config = dict(
    num_key_value_heads=2,
    head_dim=64,
    hidden_act='squared_relu',
    norm='rmsnorm',
    norm_eps=1e-06,
    attn_scale=0.217,
    init_std_qkv=0.0596,
    init_std_o=0.0596,
    init_std_up=0.0596,
    learning_rate=0.00725,
    batch_tokens=[8192, 16384, 32768],
    dataset='wikipedia_en',
)
Each number is 500 + 50 x the weight over the matrix's rms, rounded and kept within 0 to 999. Layers, rows and columns count from 0. Numbers have three digits each.

# up: layer 5 MLP up, 384x128, rms 0.172, rows 209-261, columns 0-127
# down: layer 5 MLP down (transposed), 384x128, rms 0.0376, rows 209-260, columns 0-127
up209:390547558482464544526528609450521564598512546488505477541534475537413468480529574588526534573463523452467470461489453378530435438517493539422493589437448474483557493379495355423476506512628579519473499478584495538578462465510522521506539403537485447563598433456511587499469459488496452541348513493451503537443579549467476586486507555499496513443466499514551507502515540460496492463456
down209:519482432494590572431524485500479524506579541527613543489626466473557472554555533490527516499479425495550490642470345504462479500545447550504491554477494467489487453540441560380493481461524463499464477476465455579528514555476564456519453554533508562542489464451563521464542510391501448466530519518479561477435517471564520552537549543518478540572425545514573437440491523533463516532492
up210:505530507549521492461554435601511571441517503509571547574504512512499528525567423483531485396486523456513572471469474564603593435529409500457505535453407480549460494499428530575566527488529460469557491431536518519460499431495477608514509520575463519484648565488462390498532525440485435534537592429449457502461502470527586507433566510471430523572492499496486534525478478500457480466498
down210:540461473489544556491443471406512550548469452448495520491433568510461422572513458496519548550505505536566502458467474539486522471530505518492517425506447478498439480460461504525597463419521471486457416482496552457496535480420450540561558466504438482495640502502387476565508468568438501466564462415438454487603506522501508525530566358492523568435594437619501454429538435432461473486533
up211:517502567428523614573529561458530547494578506483565520519512514502492546518473505567479520475563472619498534453533609450501476511457445559465517461500522570524454479509569493564520497509530522557521454516556461479554518548548492393466445487482537508511534527399496541459558430546436467615507530402548420505498497474575477528523507461517449441486541399590540535429511548477497562489508
down211:560384424516466447433428475562544481555467595466553545478522468507551492483507466510496500525482454524438507547517384510526466535545480465457533556471527483500405478451491456490493492474508424466473543435439477446521544500513483526576608460453496502460531442497537518499509439457471469440545561449508551482508478484521469509537486452608535497479548530476534419516511507573503568458484
up212:477481490469490456548452501504511564566539450511380468524425551415502501412521535442544453553516493550537345444479563515556529548534518449517538520401456578521505546533450567429473528591505450461474396495500446510555502420527510577492535449594556622526480481508465425588497439487397519512485500498414469551469509468595541410534618570476559532517510548514510479474507578519442567408469
down212:531561373489499542484530444505444499481527514467531427389496490517542423523503477506377550471445531509534502483363444518482510365505460641525513511578545471443455482444457450529436566451478546479435439466546530452402544478481456468531510420426499413483435485528484547601537404447549577417491549484467510451447485528468465432530475554511562624464492577469494544580457515462525514470456
up213:411412514488582493561430542537527572462483430574461444527455545353596431537449497574451532518493462431451519432512517482535510406462542464469539588503481559500604455444602424434525572576382460556456422504524550580469514435428528472536489478544479459555482402437555529431679534489511458481532506402624404464579432559590503440512483492483472432574373488444451597485564506396472543570481
down213:495504458501470537590474518453559534558434507484488575451490678521420489595434475545536481478378549455529455530569489545463482452383473477476485448581484521510542479558513523464394493602466308397510536505577525533469528455533403503531569494491593550518440589461558487576551529416508453573527459440581521481575420498531497505474477487451529471627542484536479542556507497454524567552555
up214:457555484562567486539505517462486548453443517531478457501442495438538544629476439536426526448451365457444494530480492480543550529531485534517613488440538533531459527551460554498591514562519497457466549420584522540453507531477525549400425438572493485404562462476458507563474517531412498486546469474405415480540452553478556502473409417461440518548514489502421497538510516578452563431546
down214:525557484523535533435462475508505591516479522584536522589524432615548527625531480479473539506494426462553472519542560520485526517504487555561546425561505407452485434482410534424510502568449494546537536472478527531472509493455558457640512564545541523490568500507463473496508461483496530519513491482563518409568422625462483543489524441464445455452514472639487496556601591493496566511506
up215:493546490545467460465449516559501530499483437465550508396527508472458451539527466436513436532558433447535465443541536460484537566451418410448524515430458520532492545525405557542514478439516463517516467548472490524525455544542395508475480518475502473467491491640487437559486552520483487489522481479403476488530487523528481536457517625562547485464501495528507464447487510535460550523532
down215:427455453480516475472509548508506458513467364418489457401453502488434501533499499483485498479510421387474477467503485507478578588418461525526413504492510451494497542459472502508489473526533491538491488413455546550496385540584458566491521540455510544445536467487445463464499489377466413512470575488476534537562562505489523504508520528473478434502526538508491437502513428487477525506525
up216:550452529502494471487507529469496463533504518474534459445451477464531550600467426502442482507406468439494511557567484483487532459487509570540430485569511517487516495493525438493468506548505466486497480493487525516526496492522520559507509517488570548523526571454507464551537528473483542499420519547547527503482509539489504471439462552481564535512483481527473497487483498498523505469531
down216:518535455535498490483463435460527507446487469432551519479568508473447506522494503464526486531418484449538478440499507507485481441552489456510506552521497442537455499503520471526511490474523534533494514519513473519562498451534483529402492500506464456481544488508485531547500478586473493483446476511479492444480475449487574478526529512436527503479476516529488446507512522522525543446514
up217:596562528467416543538489444531456481463438601534630438528494520496546520536593539562520487560588460416507529562465503425487542531478549472486495490429510457448448426538449486430447394554419390470487450442568496471385531549468497502458409551563369548553563546575328608512438613527526432573505491496488457529476535532600496511507573405480479546492406395389455434523524486446523551560537
down217:424444443599547416514502537441441512490550514493396508423461499517505499480490436502535519455451536547497446490487445540509423452446432507496530545501495535566547544480564473552487593443534591544549543438488532529574471517422453558519525487440570475437420451460626425497508428495394577501493459486547548451558482505421487448545402522538520445539516619533511572483525492571471424526444
up218:490474547511496527417486477603447649512449554490494521531471458483471484525669436437624430569474440421564553472422456508511465470445491456474409456535461488515448565485494551661419554539472506509526582553489443483456575508466555483514523504506397513462538512460468517413474521465504521535496607451466527547462401465458612580433437421440424487521523507491534529484515523548508454508546
down218:534449538463497574490418502535397575539418454533558591511430579542431478477521452451427447621464473394557562490600444476515543482575527370397567566481459456589511545498500425502492530570553444632553454558479439570500528392493407567501501570484444475494651380477570485522471514461508448500503522437497526529435447638456541570428464452466474430540439498405525455486517471476535509455486
up219:574485589396518652484471489511520454470455420536413490542452500533523452453489529460562508513503467507544514489444458577522514481544496520539480460496492426438477542484474498540484509485456566494504478563545592463391480468488514530522465482452593493463552415486493480454552450570501526475551488511564553532503507536569517501475507512573482442549533456553477483504507494505480398469546
down219:515552490529464526424481397479437406441630531543548559474540521485481548497490489463472534440478572450500431541482480511436559505513512560531466527515537505491466462522499490367533551411491566483518498564437527535526432466463537500493461524481513493503474536484581447506567619507518504481471536487492405525499515571517566540562496510572399539481523472473538482500467574474443552529522
up220:562424509611496453403443421547449450486465500523486496498447559540625511506550456507589461491605531494483492495399451418477554570362523502423489550540494562460499447457524445467512527464468514425484514526392524431471564481499542606497527413547548514478467546576548494452536554454508430468491540506441450500528519528475510613502543578486472525536487526465511603495492543450426544507552
down220:418427501562467494624508378416504489480441512463474519524506444596447524482462484488458499491534395607389501531538428476537489554476501516524553502467485508454419346433556431501467529537513565522457521526519470545534525392473555479498542498423447525538503501430457516462514483497553467492531395474523584529474389496507477479421542499496527439497449515501507552481514466549506518526463
up221:530533514563524553508491479492485504446468461528571460480566565419479613573518489510484486442474441523439404533509507490563475475417492497585490554514451551509529429466515522448578508513482507569511519429370505567461524549434538452408525511506525510551418507440449482563432500445458518481586509540499481499540481459473500396491426460456456560521502512490502548461473403579552512533489
down221:483449427443476500620528492582518455558525517477478386497490425545443387421492552531504509462489492542483564495423538538431457436523556418514519478433544457446482482499459507511522472465434527463454493473494495411476438437533523466465599501422605433493591457556486458522438499470478561443557543502483569518474594495436463454504509467551564438541485552502512477479514539506570530501479
up222:489484473443482548524537512424489557435566528471470524495510549495443461525424495553455456477484431512436383503488457497520563529523509436477575579471447478524509457545451552458478571442402488501570526406546500497540550554582446568543484536535477447478503470509497473513557588514529512565487564491418574473534529444502464487413442436516458502549556495481525374461542519491470447389490
down222:514450533468520500535450484541513480460450545526519461469455473471469558548541507449543522498437496594474441442407476414454465580612412532550548467520533499566505508415535472483577525490521522466504539492546558492569491438488461450434375553496539470558543529449564479503573460568514424454480537533526477477458483479529564519486519460563436565475479507558524587485550489507451391547587
up223:513495480474491439560529551535398481553414472460496396451568611495571415490503547496392542461518525379524586484477474528491484454437538568514543573501550493402507410546426466509624471525528544393469570427517551500553538514595427543435464443507522458430498534474430531467498521581559433404482471513474465456527488440538503514523401514466435466430490475558417590502439500509465530473513
down223:513511489507504387556518468583501539529376454491580572492622471525518456470546558538474459493469495448473536529540524528470508516389495481478505557616615447449493454554479414444598494488543467566368441485495600477472562465513440577507504409535509585476468487475518533517454536504531518438549486483467452455527517476529433459410432606558534358557496473548503519477501542482569456464464
up224:516510496506526512421541552565492506549522479543471513541453463505492409620456512457531516467456487533464552473466580431558381514457492520541438588431468441577521474582566438613594617525495541577553403494495447445474373515381515502489482504452463473411429536452431652402524503512538507466488530523567595408468615506511553321635453530438530554491543477543527533554457435473461544591533
down224:604484546372448540532494463534531512479397494492557508486528581507508448642393611487472450425511504560491468425475484543499536592560462538553481453550477453487514466437467397582578478515485537558484515574438579387548484478496499496467412562464406516529459550426523557522540472585534452468493464529557539507501490511560514470442469626436471569442440542536575595456530500536432518518509
up225:478524553545623496522480492470588527556483430563495502484485447542437547541503426528554518492505525524510541531535570542532517528510624497476487535516505567566424553521605439483541535543466464502507546521532459517447536520556504495407559479537495485508508524444584500448499528528541536583562486521404453399567428464554523409409524490526480461491427486477554456575419478498433374582524
down225:559570468569460451504520514541512531478540468466478559508557462507535580549462454531419528489493484502439395478490576495450476510493464517489531594496529500506544512459433490496550406474507569452427511538468505593561607548510506420546535467586470614470485550554558601523533492514483532530513515441483557566503519487458486573433490555492468529531425576562453518502495601525469505510443
up226:387493534503551596493487493528494542529504498525604402520554550420503470509521551466412454478544499488544420577441536470493469534555466474539522531496440501463518474514415559463564462437465502558559455460477421590419557544623499500436582613532575552483367499532464457473518488452473514493575516457569487444448465580481644547532436513470587434510480545449529450607500467495427438422442
down226:512525618536397490566525528560392478507595500505489454482448537492500537447534599509550481549499508471589509460512543477576535433522474464560499560437515471512432558514510480540511482463515469557546491458462538444599575565542480526479548538509608522527489441596414420533464477563471431452492516588519472555571513580497544627497546596480492555539476454613483501497471491456484523437498
up227:494466440503504521439486497516422492462461519583570533549503481529499532572522527476462466571439506505490435483563445423494487564496521554488507557449505530508487591450519516543434554468473480506428515542476503468565581477495525454523454507578512464516473472573459442515488554387456553488532436581566465500489607528358455523562438524552516553588546456508595547526539440455504514477580
down227:469522519496523528569562469523480495477439476543453466522431497548584461434565561573552401429526444330496508594522494581535552569492487472490550476499450559434556486537448528532546459488437536508563497507486528572455596500511544514484554467480535584533441518489553492482423468503519486496595455436472433463442540565414446585476433549540455519614617522503594584538502473546503508514530
up228:530544484456475492474478516550550520444541442533582460503404525483492428462547497513518509508434494468535484542534425514496551517479555494400558506558453628500476504520494577476408495505524506506555450520512510458599526490425493502567497531468425536485525520473492505461494459565550471451522472533460477541477500404570582469486499518515542473496486434480506499508492495591549501571514
down228:384478519518401417565497448415475451419510461439441471516501500581527419549509500504475532514443474522562511458473472483449505410521433575552545430563516491529423418473524535526456435584489490529406459478513539524474470492539497486449500526527503511424527467433550522467487496466508507521484551434511447507438451499437502474524529472452525486470507480515511546456468463478535438483471
up229:539475442465439414455575535473455504460500530504419488568507557574537551492469570611433543468480495530473473494470465558505518487571454375554456487434497519424488547468490458497503454493478518495529562668545542554548567479502557474434536427474520497505442530493496411490404437366471417615475527549569437445484450538478539482570448503530441523445476514381543568570499490535472520449501
down229:616485494490468583554565378556509580538504486569549424538456498573486375488421511466521525469540484548527519561538560557524521489594502577463469532545542517511522573602530437480593543583514541593536395487580478452529567564509538486488556454521486516437530488476504450468552504509448515415387483392522544574396467453570446544479438534426478527438557470513529491503450465509556525443475
up230:535548429425538480493434416447501438471558547523537526552483480589472467441504523500373474515572477418498492546468509462553528503486490444509604499473550499521486498480458537454500482466547482463455574515437549497494455456474537531539583497557549531518499530489527526462479510482487563530515605489467441503472477474530502505460485565532430508452497472488520515450525517453435469442620
down230:611487463501431647438494485461568484501532443542491464493481460477508406490510488562562536516506439456594501412530470486439471545479554501469517519554452519509529457497547534480522562507470476482522478546481521534560544496483471491420511486521547535515530499525500511457468511516491514369540505464567445538447531514561595429524533541449421516493515497490465507549365534540523538487498
up231:490464500448451490492523561459530530449565510497642482528453538574543552543480505504546468475434462466463479601452455365614425569532534506543595521491499370513496450486490516513518495463646449472440529528547551636509414454547484566471452584471413584447480296515481509482522456476450487536537527535486557545465447398503493483478513488444487582545539549558469509516438578473519439470566
down231:478444406447500456525480513526458560480554462436571589483453580422534504427499498504571501600525440538480510605524457559494399487497518521487545435490612436557496475474511496460476454493588479430438497370586531548463541402512490553511504560440364520464488440509484507511486513502513557479421544577470528586454601483539607525609456534514595508596505528574576424428395554391481499391474
up232:446540508496424475539533541579455427569470508508485514525491460503499503538494443479444459621509545479451405514451502480567486541554469527402485514507500530510444523529481421508531573540478544485509562478467491480581507501540508540538400485525434536533510532502526404507478553524567499456455484472553398491541516464452466513539511502526515553554433477546533478500450440482534516563518
down232:533415471457517585550497500545547482534436477510448534484477566494542490508461520500489490508546465471474503570462433421528540492540505492486466467540496483507465516419466518541563608534461521461501579450491489518527546481583485509469532565563515530356511452502545498443485550522541500526451567583501422521461643514482465537431426532540491464558421471484459522609464543534562505577527
up233:570414289382575578434514500463662660504414603560507492495517578448483429441464516491450550482513436490473482503542547451504523493465486505504496507490530499474494498495474491521562502542451479536491511454456491457508518537560526550470510479508537434538496477498543542485489508482537517489469477481525481488480444455566520464513511589531535483520438457439517486511478485556497515493571
down233:386603660648436400555488491513371350492503408543522522490500456579498509513508530476499463528472525503473482494483546564519424536542533494475495437489500517523509511511501481499464496494514507539521507557498527556484461536419521470509462553516459494486466481502441470519524470565466503545532462469501594525501587558435496516539498443423487502431567571553501543469502529436522514519384
up234:605581421468533515440551528441428525580572470487450577501426636518456504459444509566506644563509434501423413454431550348612499467408539552392505545504394457596551553412592546497568438545369418536514567542455443537480465551490516353313419462522457541454479431480441427602528561620454453560563597400462472401461551535574487458552429555543479494500539516455526562541541457585415476577527
down234:659478532493446571460372523432639426575581410403528547486478650490559514478456442581393528467609598490505484467465423492556550522495494510475451411485527531553732473306497542541484455550416610578452526484504502555502543436578427545459401433481471560530438507357479522513550511620565495550538594441494526456511437421512466618459535536475440547490601558519517565513566458521515576556416
up235:412505493556494475425533562493481535468578552496447593527436524451594492499439461483461483425416480530547542522484574418466578474509572422522495578429433502522554518512425431551489638504539479563439570466492478622434419554485589514541559543573475557498491322463512527378544569508542489564434518533486487499465493507633460538562570446576443539435449459503504453443510425451475488463476
down235:492450500483515559462543543555535510563485571548463480457421471519526508433539524442478525548528549589407493500362573435366420566478473412581386481513560543405548441448397578458503535615588551510522565585468552485592466542461446482422490519551458553493568464458528551446533580490522413523549547585450591518414437472510507349517591584480527477593499493522462591445528454413545395549471
up236:493590486489609597482578516577488525484474468481598608544486498475589412540503622477463497511498541465473432554528516522474515540475477471545437481539521445541487456563499517473501492533485496421429489570495557454568506464566539456402516518550566488485471486498490521452488583508495561502536531430483504491529496541486504511511488498464482408605453446458466470437502567477528599451567
down236:521479455450438590570512528568542484494467436501519563514483497487500465530453540453525420596441491445471502546522529497585598525444403525473544584433522530536451541556599416507519505563500556412485485601474484457481482515472599435443565485477560510478534570452478523498499544539441480487540531507454531422533564558525466517407396527450404549442542548482495489499509429516433554477558
up237:523539540561523473501548579516494442407420476468511445469538468452518518641546606573486478493449547536462510501507531498509556389484534459518494444540436496594472526523539548504490444473453503541453520433541569470400490484541497584487547421545655444522318392577643581572555482406599382433529581573499427547484520481462534424446590498620512453473539449494437543541492465510468538596545
down237:571477610518543483504493612480542493585385548597589531538605492477529545495383402504512565514491580469477421482570481419541514445523407507533509264363465467457576505575500545487484535369461467555489415597534443534534516434482518508453576417512479466463539442539570594556591467457476520429506507494481448535547499617490484590486606473579568405463547486359492570571455516488502442513483
up238:446354528447501458486480535533534433453406476568410450569440464402532481568553419468525548468517501517558601443490487524428447496470528501544615521458577504486471579448527544486464410512552478472536535603522570395524561441501584458499471550516518524401472496419420508512599497478497527574537493584549432507555558462552531566559585514590569346510492599502461485580535489525468447464545
down238:511496446562627564564541517463462475447515622624503479499474436495467502501473543534490549501549485510497544427452583455441494338453507448435402398575583444579491489545376456421517533531475598507459503404477535604424461449556414593448533488526481544458553439399475471478507566505557574604435479582608572501456499498548506410521473481509545544575406449468530458562479367651532441463536
up239:469404397464558476495529534482377433473395587479577432467467449439543513418624484571386455417496434525508609422613545537522506463558420451544480502505490490551564421562511661462469503476509482434466572384476628556472624497539434506508400467549541553470395392455545411498585477428587491498399578453525560493466580453601604522542487432510410557468507451441513574471495601477446510497518
down239:538507448379576574500556589383418522612415591537576518412501523484474522538456487501407510407500436436453591449452676380521481527462526571575464422468485499442490527428478460526449467588527585507528597589359532568454470602461437629491444569546553539495497472409436468417522537460542501637514425565541559555486558479492611562438498617566425474444597462571515519546496471638450469453442
up240:460528498530613538397411563556429497572520605467454520496356552520461519391482528510561547458335620566320528564492551589390427437576521453446411447432595440633486451560478513547519558487454599324475515531485510589466558516612515577541500529481579540653484652520598361424554409327591420543564611631649467485514506406469493509468395463459450520523431510310458553488527458534562583465606
down240:553497464594661661476495567503558392677411567541449572461412487500406479552443417582428487433360573539483412585535509459422394497539595390401488338378651541539576439512454508536493534624472611426548425519508460427372537493542441413577450593379545583581487609497635550535527509357481509504533494351573495498608369441551537544544446489512440362486587520433459554459510500424628506516434
up241:442492436427485500491420519467457518508523588517483451489500534510583487478452391445530471528451523453457589497561542545513469469502483575345402555516550615588486490638429498449517387573566488408420454438498475577521475456447465491472431516446542529492586535491550526434517472501418466486520482431494631503478528448549484552549487544451544594478521535499511536506595535439523513555500
down241:475470469431532562429455508448561545446466444490470375632503511481480556489501532502514512526542536510445401437494516550415601484611502572545462510498482470548553544472465463482429439535506490542502460516493482523461422541448560456479548466499474474423555387506490456535514456480581505470500476429478471426562602444514534579453525437501561496471535462377496496428415471560568510480479
up242:489407546513480507460550600437532491473482463442484505545441497429468474447486507516474458505548540497495522472516575474511487490567536453495394485393529588497557419541523513554576479481447487609456529508462546502571575532391505536396468471545412468546450555563521521525461477536441503507467490495425545512533478506545393517456499584452459519495466501526518468477612537518523573508513
down242:521539432412532495523547426488491514449391531578533583527483541437486448465420534423483529550477556483470474474515503451542486527472527559532496524521503453499470463550445562485519419566511506491514480526524434476515586386506510527486584538487484462410478540457522536495505412498498594552506494546526519549496493545558521510460456454529494506446469596493533522434483492546426514447522
up243:483538473468452566440582479500419536432475491551466432512473398409542549561504447453506542521495514510442406482503507525467435513447466480485471484491537510508451609538450518474512542501451512548495513549490448513527489473436469517410530495568510497398565493494459463386481446508567513455545545418472505570524513433523455491518542403565514505608435480495530529546473484376574413489490
down243:492458521500469500548587525464492491437437446575505480512499409505482507490504502397519580400553458533590385560436484529500532560543491448466473575565464518447531489488437491394566552550618514572487507528511498514478464474523481493530442522444453510435523607453583413502525519530524538381452454484414541589502455442556519468524507512466474492480515543504509436575562539406528509498476
up244:525510499457465512593543600583482473453514522552528483491453429604479443510501442520424465431508438589498503525529567500511561509582428507498525601471440423489500573450512556513525533526519587611509503416562526494467476535521482445522505511560534580562537566570522467532454580475539423523490414475396482441537494466569411470565598563474489533480527579430570442548415513542449469560515
down244:487531559583507548585496539452474518464489531496500384517505575534413497471548472423533545520517481502529570533584523577428568493596515487452504513535502496487476620461445495477489505512596523499508475450571570475441471566465477523536539494511485472552521540511571426523470575405437435493502456515475435569535505532525448544610560531531523526543478543446457373475426477579549472430493
up245:511559567446418530403495539367511518458409463517409554503462546502551489509422480499405512449459534514545421458424454474447565438526436438403494516467511435514417497451541507577491405534442499504464549460502495449406491512493504496574440446508546539457411393468514561467500535487501480530509488492502426422477555454476392470490564435500576426497458567479394558430586544474489485514433
down245:427539448560539522516510393551481583473519518585625558515513447473497548538515493440401560417402514416419443447444466514509490440562467460584598581462524494560496494650543589528454444472481483409490520516470471514500541520467563521519514579507584534549490490476505444583478479522475572537485501482533539494449609470543521568560523520472497391553570491453474534468507528539547565440588
up246:537480507547535481471468537491546458504471495531487439515514548402513489494504514449498564530490523454463477494504465545455519491479474428470466548517507498485450490453476497528448494477563447486515456451578470494503547474505518505449514448453494494519464495529483562437464499527494437491526515541548476525515522498553519517456458480511439479489481476477452513511505541506511466511429
down246:508505571418435500497441484459482490469533501550456479519473517464478534515485486579486528487536445490520501536447474502503455500438473561604469483520535540476501464488435515521535504546466542441485553417521509574516522496521569503454484513475463480534478486529533511523497498523519458504493454508538467495496510452477519494462546512522496494497433521559474507475490506540481528548514
up247:504458555466530522515488525473454520451451510540492539505477470559561571508478498517432491531528505479515444564576508590438454545496641465425495515598426484513488513617554540400472540531516424383505460508483478567531485542444436442532430521538535549462423529523532472460525452500409482522511407524517493564439459533472495555462475456512511508438525508538463513436468558412546523523477
down247:535536524451478592540516507476540552528479497558514581538488468503434534482455482393462544486508478534511447474526462493542454522542469429513522457468536490455510505428447478532507478490481510468461452476488547411543426458472502524529516533458517454495460515512495514391501544580488600528485492522567585491465539575585541550516560496492510519527603480416500451544514514453535507502573
up248:510495386509555569557509389414495404553486464464499509436530525514527501497522452523466494548575470527440508471458454517455565459616456487472490547511539505523438442559426494539533525543514537492497446570497377488447537467441611416527493479624399544482463456509571498510589514495546405424545521509465435523505429493610457548492488463436542570502557419469543479454479492536432481518490
down248:570558531491505582444421407595460574568507528558462500460522489537515525514525482502503503527548421500515480491584495439485416477574507538528528591440578436487471577505465457541638562538516598525450398529523512510474470421523483554524516509584546431485527548501522578396593478565503460523568462497464563528456509528457444522495465518471520607484571544533521496482412466410532508488497
up249:488496547486471451469501550551544452527493509508544428529427581554529427443502492509524545544507481537457481508463540564462425480541471502498595501441443553507584493451442543541473437507473589447522530485471468539513448533470618504552553619625473499402555515558544551483412511412570459478595455500526504472496402558500505448496507514463566495536563465495580521582542536547487555443560
down249:408460479464573542496537549513531570514629497475580468565452403495437426535481450440521561486484527570473515462526530512506455507484503490459436512499570572514388498466454532476523469378547561526497529509499426484479446439483523475563511513522472485533614597505552537442475493473490473507524555538508503479466453524517540456568608497512511449528535467529491549549492516464558578452519
up250:481542521439451476513457436548427508550571516516433452562538450449494440533532567394515486587459528532465482438535469502465465552379528476544481469553511491447519435609588447451541488465572499466456571502474502408489509470521480515442389539503496469498515570501530500482562555490539468590459576461500495514453493460496507523496430472533523459473441504501503470536501439492465473470487
down250:463502457524418449461471458500538551478399504526512511510572433500489522480556550534476496506583483473539552546450505544490506514448546456430488485561475500482480524479535509513522460544532471477463596473493457537451367506517499496476522512429550542456448505490464484513443467603494432484511509535499460408398519500520513509502554528498512527461473495546523556443521484532575476552476
up251:485511616444446517456580530501470546445502421480541477412524508549402580481564552544525472487457546498486584388517565481479532488551438508417539434454445552448438496461497424509486449523528524455467546549576514376591543602453534497516479506433513580509595508483434482454478424493443477539440445459482573431500512446460429461514509494508508492465590463584505476522450465563508468517525
down251:478524418560503559485443466443594532487494533556437503442451535488536509503489556502560607543405563597556510451595458467538394484447526544497492489551481430436506449509538428557512364501474392531495428542518537494446429500504555485431545500527535556482436488526505599505462524462438525484519467500518526546375504554481541469510538397446532517473599489522516412469493570517506547503556
up252:543445547446466544430560419508477561546539475566464422482540520517560476498572516496539438538489574499546476493430483578472445476431502560535432527454627487549508543467487549460491527463543397516490477524497513416584595547481535539484483432570506540444437455488570503547490511484475542562572457452507535578501536561519496498459451485501522589612453458552445529496503424520531432575494
down252:519595442519519470470456505546541491449607538525440491509522497543456446402435485546555530533541442519568563508412546495477465560491554440430562477452580429462428494375524532447454521498481558404536489524540443491490413406555506560512518517431488500504439541513505540522470427447477440467507488516465512455493563570462592521511474493607446516485466517486471473578503470564500417608460
up253:490519503458411480520425519513515429513465470558512452496571557423433543495532424508404572460520497448498478564362597497490528517451526539473638555586510540528505496513420597482453536402450417532359610472380407525535565530468560524525524571502457494456416468572545475449527523560454508528526503470521454492514470515377504578567580503477563498450429549485538468500524470580517537568513
down253:467474402541555486619423472515537542534380506482417438487399572474464495485504560527534528517537489464423528546468442465454505427542602485446474474498394497523511564514515479479464575565463457480481530502469449494584446485512359423570567558548540506540500549580537530587436514481580509493477571453520469508592511612524514460503573462537505475601489482466497557519458473503548490491523
up254:507465495482516426513521562475507493533487583502561496474527551574526522469472535498452466501482455485507476502503522542473462549474523463509477489486564493469551444562478514620513547415494418477463571563530541466560516449500517486415463421502488513516507473474490612435485508472422457476587523488434532477568583457499457552502513469561468581472444525509433499485570406484400499488472
down254:464452464497530474486525513436530423556530511418544471498568522468517459464515552466546391509476472481471502597567445487545483524496519496531478495400490488532535462496535452433553599520520495553376532602512535491421514463521452479494523476491542457552494553510522535489508512523485499506525520500533478556530581482559501497555519504484599552554465530540500516399543496508489422418483
up255:496500512502475453494521505501557501501451525525462483504477539520465483481504485467464506470466468508531530498527542485480465519487508511531506472527506478513503508533545464477522479437499497473476502573528486488577495537527486486479473530498509457508463466489503516528522541489469540455542509456492571447488469524528527515498533525494431504504503476490510526496450539470509526479561
down255:432478470503483528455568512529546433496487460536508514523459510487540519451475488512481527531509488475535538488521500492542492485492481537514510509519544547522473509499492495527545442521515467493530519479534462494523487496510504504463478503533484469475490506501500478575539526522461485461478499483474471473485457484471480549488540488446506495479501503556492474500456528523514489446518
up256:493536539478541443502435532557483519527440459480392492508519461469616464494487541583540507554563541492495457487565561449573457446571504483457455531481551437529451483492557489483462494575457574612476527512631516498466511508473464466494549540510505519436552480544479527495501575515505540518486551460495451500523555533464476480454434548478503479493507500509467513452454450486503528539543
down256:512491488572528518490538495562581543495538481472572468440558493527600466442457518507599558561521538469488417492544602531514515539437528490503524492563551516480472471456460542447522468522490461439433490522505538471483529460498484544445491513530487438483456501449564465543454448476481539492508453472428501562465456410474499495454465491520508496547587455517519462589467530574430494565537
up257:417508549482508400487563631513503518559448554493479496492578578448509531544583600523496534450458562495484475423376419387506529475580517546521494430554481538474454488535477561510547536517527483462361430524506478601571548508438489445536516505467560482528668542519547487464539565498515539453492507443417519474528511469505462456451476447530535515428532464436530453535414418425513561459513
down257:489501509545478542533486553514504498475424589602422518594531591511429633587602482405505519573501565511537510552451530440443481427481486416502495406472497604435611513492541493603486522547462559506509396518467468539529524410469551453472436493520612423512498527565455489493404417515539526487553530501427514509469477566467546383440541587475458492460549510495495511499531467569506486581476
up258:508464506421517510528406522503611487455462504381431588481517486494558500557431547551520597564431478466547459512445529506506527579497392468423459530446455528531510579506533534528498496586459517594505540506561500443543516549513550457366568449458428473501579542545414467394529516446512540387489535597487494521578505551549546480466519510463532462487452514490497580460480494541458535477444
down258:459485473486486432526529503538488497472421498533538478564471560422436512552465502457503490570450426487551571458489483533475494533476484573506504528544511533493558490526514469516415542514468391531451481387545501488477557512459578545438533529419434513433500566489514412454471485505430498466435505577539520384612550492456535431474453501461469542552457495537528502492434500544567494420571
up259:502436475398545504559551515466468459513504580539520603450470418505522559470606546522414456544452553503459510491404514504604515531499466472393543521533459552440460536489469539434530414454494503587516456510531617579479546473466671541456500524612573560543429491545580480475390522521509485552494574545448449517521529454478457589594529455556543447554541519454593530486432516503478470572501
down259:478460501509531610601463436501507503471508522552473523499558431484503571418550584464513529508448555391514499504442477497581553436518493480415541565491496461489523442565521465388439482509487477530522390526483578535583497552436558461482466509458545638496511462515574494535524509461476479400509528582545490483551468529547494482626464581507464441480429412523530472560527528437463558587392
up260:380588652387477475473471427520466483491423444493501498547451434518537485388473486463460498459534488537457514431500530515502497485500510520471494427551508480565506495495518496465578525521508549487460487581506496450429476527480547489442511534510508479460492444523475497504454497508527556512517437460484505492524512567464548528497527424473482544447499518513495573484502520537476482467443
down260:582441431553569484484457465472562567580457498600504525503488584480530534480452520484495532540473554432459495479507497483544534469493505524483581487523511517449656483492488469542549466518493501493481559448487490479499498583473548530445538541504566384524551446480485489561589453462495508546453513534489439510492526508515470532465504503547428479494465431533542420513481497509499549500528
up261:483478516533555425540515540492502494456526427465497399451459403553560489524481472547505490526509499635580426494516509572509578481501433513449574535396434450541563406530376577551435475511417513419493471400516586528474526584417426450455570450559545523486442456461597443551499476475458542496521478538556535535476473546464535471551497460544369522526458491471504504450572490438518461502522